{"num_key_value_heads": 4, "head_dim": 64, "rope_fraction": 1.0, "init_std_down": 0.0126, "weight_decay": 0.057, "schedule": "wsd", "decay_shape": "linear", "train_tokens": 173600000}
Each number is 500 + 25 x the weight over its row's rms, rounded and kept within 0 to 999. Layers, rows and columns count from 0. Numbers have three digits each. The size before them is the row's rms in percent of the matrix's.

# v: layer 2 attention value, 256x128, rms 0.177, rows 43-63, columns 64-127
# o: layer 2 attention output (transposed), 256x128, rms 0.14, rows 43-63, columns 64-127
# q: layer 2 attention query, 256x128, rms 0.193, rows 64-89, columns 64-127
# k: layer 2 attention key, 256x128, rms 0.174, rows 64-88, columns 64-127
v43 118:477504493500469508495523526547515520513508505504503545500507447559512446520512486517451507513506474497491523525519508479486452487533498504469466455504454479485484512518487507506488523458501468
o43 120:514484479505476479519455521487454500509483545491512514535467511500477497479465475482499544514513440552497499480447513527519501472514503477512534471514487511495508530477530443511489489520519513
v44 112:479527477534477517532512511479550543503498493509511474514533463523494504508442482485475489512478500487525538522476520473486507513492504506500516486533467501512476466514550511510521481509486482
o44 102:512483478478486520443483460491478502487491446503507512483503515512471516470499477488482460509478527508469511528528496467551497529506498483499499508482527536497461509506471507490460448514504525
v45 120:515468547485508509475449502501511503498493485466496489498496493485482472494496510561527513527499499487488470502490474519560455505479504519527483506474494490504456471474571536439457507460524492
o45 111:509545484525541502494519505495497509503473563515514525503466497495556477514512521492493516490550494466543471509504501540504491497496506509534555508529527471497546510493534509509503513520545533
v46 129:525469511480495476493533454500463513515476475501455520496517459541503506497528489504518503554529550506500480502480521498497508497468550479503475549536491495489495515528517470505485509453523529
o46 109:510512502536451475516486541513509547498517513458535520520479480491491486527476520469506525501498462471539498476473499543490533547484509500508495468484482474503511482518504473503510534507484466
v47 100:509460571496463507503581537532517487503515486483521485494463500493496495517469468559508516556481522525499533509495488538515468532484503514525522487479501485552526490508515557484503499513506515
o47 110:491533507518488483490485549513501507500510553499535526543436488486537522505480536553521505495515464482539460493481456536482496507503524492496501509561521526471526518496522481507518541497535492
v48 131:466485531489518495511518541516503479500495525478482499529473559523512489528519498439493506480508524486507489505469498488504509556536494499467492516468470556519488454524510525522506514537460462
o48 146:490497549506442512493472461478516473539463489532492461470491514522482527479477514520530488456511545513451524466510476509484522477478490468538538496492500512492471529495484483491523507482518545
v49 112:493520485452474513553536508535479530529553516520475467510483485492483516501521502512492453483552516502520496503515499496484466523533476495527492468519466487490484532537539519515481473503497532
o49 119:441481488496466473481491454488492495488487430504524477498521487491504504515507474511477483475437504490471517565520490498495504508493545485487498550473532538509474465462481499483497499504511468
v50 121:470478479487534555516495464505461526483460486497476519489478467487487512470498483518527556512488508513518469517527503480465526467487505468548471533524494489480485512555470467467500491519496541
o50 129:513496485518502486543516504483512512490536482483493541534548478497485519531512497470514503498530538446506524468505465476480541503510485444455450519514500541495491495512488515525506525529456489
v51 100:488492505493496512497461462493518509478518527522431441498494459548520512487504457474506491486496478507521467559511510485519510494492530453439469569522504480537540478471481509526529521471465490
o51 118:507477504477456520496472458494458553526462492515533468496492506487502505533448512499528530487515525508478510467470478475509545521476472484490503510501504491455459523538503493481483510502490538
v52 119:478498510477480520509484545500512541481518490495463493490548486515464497571536527481512489481491476488521459494465486486536532457516469530485481569509510520518474472528499536498529512454446500
o52 107:486509514506457527471496461507488490480499448504468507489489535501494504527511541511513428454488546464466508483472493472502512533498493464506492510478519500506492517537479499526453489547499471
v53 114:471507490548560519509516519483483475524447513491476517483493471515479505483456503523469508502489492501519508542495487524483499512462530458522500508462554474544507477520546487521534478490473483
o53 100:506531511472521518487546503478488513475525452513503501494560517513495539494501500488514509501503534480550513506483484458512523491482499493517512513509497566477497517529463515502485530501487540
v54 129:472519501519492509483516528470493451509535533519536475550514500464488491490504513527515469455492507476501492483507477495473486534462490518525510501527503506455502493488466502497518453526509498
o54 112:457510490460541508480514489480514490474525432526444494484509494485483519472522498514455510516469532483448519510526498496518481436485501494489463494510466515540473480461487537491481492495475506
v55 106:502491513476493489533534560517490514520528483483451522509529523500474497502499526520501475498517534540469491428490514522474495524496520467495480529487515480476476514499525534478542491452485487
o55 119:485512542537481483481505507522500528467513505494519490507515486467525494479536485477488529486451497442514516522507505509487522479489528535503487499511486501527523478463500468500508518543518520
v56 127:491471538499502514520523520536504534503505528485518527498469497513462490492475512516496499471519470497445530514510450481551511509503513483483498475488530520488485456503496494493477500492534481
o56 119:543502513528553522505537499475525474524466493551515502491472497484537494523531478508463508489576515505523511491491493513483481493504520487523510499540480511500517514477525518471515527483463525
v57 125:489535475495465481496496525493482486478565491540474474518491537502502510498535494485507486444486501513488481529491499491474506471511505427478562519521533476482535491532491484531507509514486506
o57 130:500492512458470515513507519534517510508519503510509467521501482457463470515514497516474478516488493479463541473488524521453503489523487518492429506461497493479510524506486512512487479439477472
v58 106:527508484503479510475481509533487487456439498478501476475476517500528470510526497502477496502418471492518486554487494508468522508554495529511518520493448464500544456473483538515477491466455514
o58 121:502511492502500528472487471463485500514516526529465538500491506497534543493444528536506498500522497512479518455444507493511517513545483509527521501537529472491478524541476535528492517520542510
v59 115:527532472467510547517504497509506514500520507474468482484490470452495497500510485479491470484544498492518514492509495487507513505558462483483503497493498476524496512537499501492515473527539526
o59 104:498467489505491520514521464530512535498469445530531473499527522550503529536518496509471478508456487497502495530505495447482488496481530487451498554509506530478503458479475502480504524496511494
v60 125:489500511487472518522442477486523496516487524516488502473445470484496523502518541512482511439520496486468474509525455482532472487531489545488484498539511499489474506507494526499511483474487447
o60 109:449486460482539505510488477463466452481508445478508504514514524496522474510511493505518479490482538521521513526492517479521454476494481489515530507465503523507482505495455501490487487529480475
v61 114:495530515479477523485500536519469541492520510471469485483521467543501433523518490493480490518447523507517493483480534487522528496516509533439505467531490462489526493486485559495495469466472479
o61 130:511488497514452511482467474529494507496482490510517539529464497465485518455484527493506465475509471529467520452445494486525488564542527491516466470505496492509491516510521452533487504549518502
v62 110:458486462524483503490473477544491465441500524497525528501464482524519498494501523503537507436468526512486497521491494469508522502489503539511542467464514486510482476511471530488511463533449502
o62 114:483482526473520523494535527476510483484510505496488494512485502481548512504483497498430457481542509485482484494446478492438491458516482499488516523494513520527512537483518511538498499537492497
v63 116:502531523529523482486485489475507482471438526499531501512524526488498462521515506479521486507440443462484484510490507484484487466436524544468500548494462503506516471491484486517533525484473510
o63 130:520495503482520534457462459464510484522482512514458534489514506484507523495487515488496511504496546496484531486488531460528513520525448504511522458503485447494455508535495524491484485500492529
q64 112:489472467551491484492491506536508530501425484494505519500520508486524481468504495481544458528504544459528537470516503483541472487515476500510479478510479516504499528444465492515486485515489514
k64 112:471475495486498483527493463506519462495492481516459491511507477496507542495525474465466482522515495520510458502501486478461511476477543488556495499483459459525480530537477467500492446538545508
q65 101:512540517457539505482504505491480486458544524485489524484519509531470493501485530483473517467481482519458458524503461500452493525520443527512524520473490509470475484504493537454502484512494530
k65 091:514504498515515520485501509478487506529518499450515524472516537519492490562499501524467476465472468501498539503471493539568460507544476511475519500509535487472519500485508489525480498450427468
q66 102:487490532468524511448507521496495519471494528441530526505514494488498480524475500502453478494465479472499492504464502476476496531541485543519517496482509512475479487466504514485474469510536522
k66 096:508514484476504529482509499485457488516464527498531469494488487489496477507519499525468491484439474528510492466501475501532468529540509508501501521485519460491450504496524487514527496462462493
q67 113:508461539469527485525485496459507486494541512505491486497518460545483493501475485447466524500516531467462494518492480505490507524482507483490492491519471494484491493512515496530571515540502525
k67 097:467475471497499487507474465501484515477480501496469492484518493553529536540518487479459497444446477493510512541474502520506478493529504480488511529486451480496489496554493488481518475538545497
q68 104:504500514509505465476504466475495508452484485516516508443536487504521521470512514477476504502503548528526455482515499480495499495529524464487540524464512504494486519514535490519472503517515536
k68 091:507535500533503482486458510512507486513517445487521496464518513540496527579471517525473507521484502474528522505498490540529472485501495503489509427507478517466470473518506539511486543462482480
q69 109:507518492498487497496498487476511556488523484518524481479489480487534504522507494521454524495548465535498527473522530504480499501413511550499492504538543466465473516500501481491502504450507524
k69 088:502511534496496508496525519534530499450533501486559505480516488502483483467507527528490504484524513482489516490527509445536534469509492514468471505506470493500498479498464529525499514503503499
q70 130:500475523472545514494530447485507516458488478505466507509548479516545513485513460513475484533529477513515489512509511517492499508476539487520547542447542489521502505495484506483488481474518520
k70 096:477493473483491519553488454523507496496470547488498449481527503528490504588498499550526502513498537462500493505527500495527501539556495494487554477486513460513488493508528503516529531500508534
q71 120:498497504505490497511509477488516493492502531463536500544484511466487489505489511529466502465509465470505493460489527518522550504457498534523464507536538465476482537490490547510509512483475490
k71 108:489528519459524497463538506467543489459480544490505496544531499481480451419512553513481491487545526540514502520514501491506527500466502512470517517504538507511490501501508509509490488523503539
q72 094:478478509524497482502550505493453478499531513474495477520483488528529528513487495536528480479461536490493515539507514494545506489485469500514435488551531540531517464509466509501483490500482471
k72 103:514499501535480516464509515486538509520489539493492527503490479524507477493516501493483454539525480539535505491443482489487474509474491487517499508508518489480504531519516497488538440484498518
q73 097:474433482497495534488524465527420468489518536459528479541512516531488519505483485508528529503515538501507475516482513493506517517518489496506473500494511495497471509496471480503479530495536484
k73 097:545496526486495468464471492481455502533481493448510539476489515505486483460465521511495485486510466459519492503494510552519515506507493485479520509483496526460457536490484477483490491495500469
q74 117:505488553500525483515482476477476460506478521479536494505535478540514493487518467458500480470507582531478465508500520521499549513484480502463486459510455492479485479511551479508485518555492471
k74 093:530517493512486462508517508458477483490503489473519553467513544478455503460506506529487453458535468484509492542479474510522501507526483493496514526493500547455466495490505467496485470475497478
q75 087:483496468474522506477527482477486482540530524492549509487490475538501513583480524519517537493495526519501507519503543503513491496519528502526489503530518530523512471530460480481485518484481486
k75 096:527537504515501521454473494489472454540513468495492532498495515514442463520473499478493483518499448516487538486484505520530508512515472496486511516507485558488471508546499471447471526487490458
q76 094:495501564477471498527462491522472525503470524497521492505523481524511486488489476482489491524507542503466481534492493533469505524486465494474508490472499462501473487499575489509469521567511488
k76 089:530519498479500500524508524462457502484485525511492515501484566493518492446491507500528498461533501485480508491539477483468518533473486546510494510486561522497494487440549514490510463486482512
q77 109:512477500507505493493512514484495467504524485525498507468488500534530500553495532519510529495492509468526514538477500449511479511546545509528478470509508530538502455502490493490477486493492480
k77 105:507508475541513511469485466508483469524507457475528508455481524502439480537481511467509507510466469494480539491461505523541488534492503476542478498484467507489480549526481469468512532451479459
q78 101:483500476475523478508531484496563508540543483523484533497466530469476519511524515511482481525513437515533542435523535467485473482477523502562494512552505531495527512499442505507518480455473534
k78 091:480509532523520476497520538529497504497499473490490500472514451445510502491501519496507500555512500464503474470506520508516499519498533501505483473507484514517483553543439527486455462504478520
q79 092:524521514543447506541485532508493531460504441509486516512507502484494489427503445463493513529528460494458517512483494488497502530513528480501494491484484499490505524490538496492528502500533543
k79 098:495466468493518515521494533498483502525521571538483484467488492514550525531506515527487520516476531499522487498501530457490487483484522551498498529485528511558538464519510511477532499512518526
q80 101:495440487525498510520489518485515482519514505528485510509488526518494478460486452474528472534529459513531544525453500471486466498505544488517494480500518546519520517494518483517515499516548506
k80 082:492502521516570508533509520499495510537529476498507459467502483502524496527521493566525522497519479496529485450487483532487481479491517522459487487487501540445550525498518474494509486517475498
q81 101:475487486451539483536510476502523527527536465527496510518471492514505514524475517521463533475480527483544531492503521548533488474475470516529489546545507518499520515493467517499545483456506499
k81 090:494527515479504475463533505496490463478485500482475476526506478483515480516489527510527504512542508484508456485486477523542510481531542502500493452493520491487470520540467492489507478513480504
q82 113:534473510542495511495512497478514490514536451522505488498493499491528493477519495536521495514501495516453520508512514468503522481532558511498535483483506539466500488524475521468474466508495477
k82 104:512511477492518521526470488519496464521495489482459523516464516515461503539509479510535471497472504467434514490523514513512497525533458479517498550498529452509502445498523501470501511513502488
q83 084:467501518520485522478437552541473535472491484474527542524507485468489469495517443467466513521514516482501508453487490544516486552510485545466501540495478476486462529491532512510482537490483506
k83 072:489485494445461525524487523512481526474498521519498499541482512511534519467512479466501489507483530508468480456536484490501487491522486523457528474526540487506505464489518533503524524509515534
q84 081:550459527512470504519469560518485505494491466463520501505503499471505489471514468485500481519501487470499529495445517463497494519512540504490489442478482499493458510472540509544466492532487489
k84 074:473478489472479510535471524528507541474497474486454495523451500491523487487502448436517522501456526472488508504496504502508506516505532475522490487514540522479487522460475515483520495489517511
q85 100:482509511511539521530536479457532494482507470531522497542527531510498500505470517487500470532497500524554516489484452524525503476520503514489471537503512557504536500512468518479521494514497464
k85 082:534527475531504493507481502510544498558509471481511514517493501478489485491519519546505508520528451486518477449473507535505533523471453521516503490490463538467509533498478492489450497496463477
q86 094:499476503506507528461498518534473504441488533475498510502499522520523515485473493438489498520458514515510497459516465514497479512532466463438497508482465495503528520481511508487456525513500492
k86 102:503511520483518532501479510548470524486479511480478528507489529487496526458544486472479480516506497471473510462535492506471499544526479485442489543536491511480503461472478529493479466526478488
q87 095:476529508505531452547563495518460537502493532498473504474491490512484472495457512486512524463495523503468458525559487480498554485488470486455526505485526477539507450529522507511484499480506481
k87 097:490485510483513501476571497467452493464470568474487483473505502440496523487478511546492500489511537496489514506500522486478515527509528494514505480461529496524463480499517497510511478544519482
q88 095:491488471467486502478501533475503490500497525439514464458504477465481488544533502549522477502528443487508498475507497498527516492482519521487514449490509501507492507520499489583529527448491478
k88 082:507466507521502503535506498498506511437517493511539481498524487483509519522486527474506513466490523489498497545476506451495449479497528485516526476548480497540489503515518535524514516497529534
q89 094:533477496501514518502544458519494484483494544518474509504490520556492509482474487475497510515490518537517479518536468482467487496508503443518487557507489500511528489510490511431508525530531532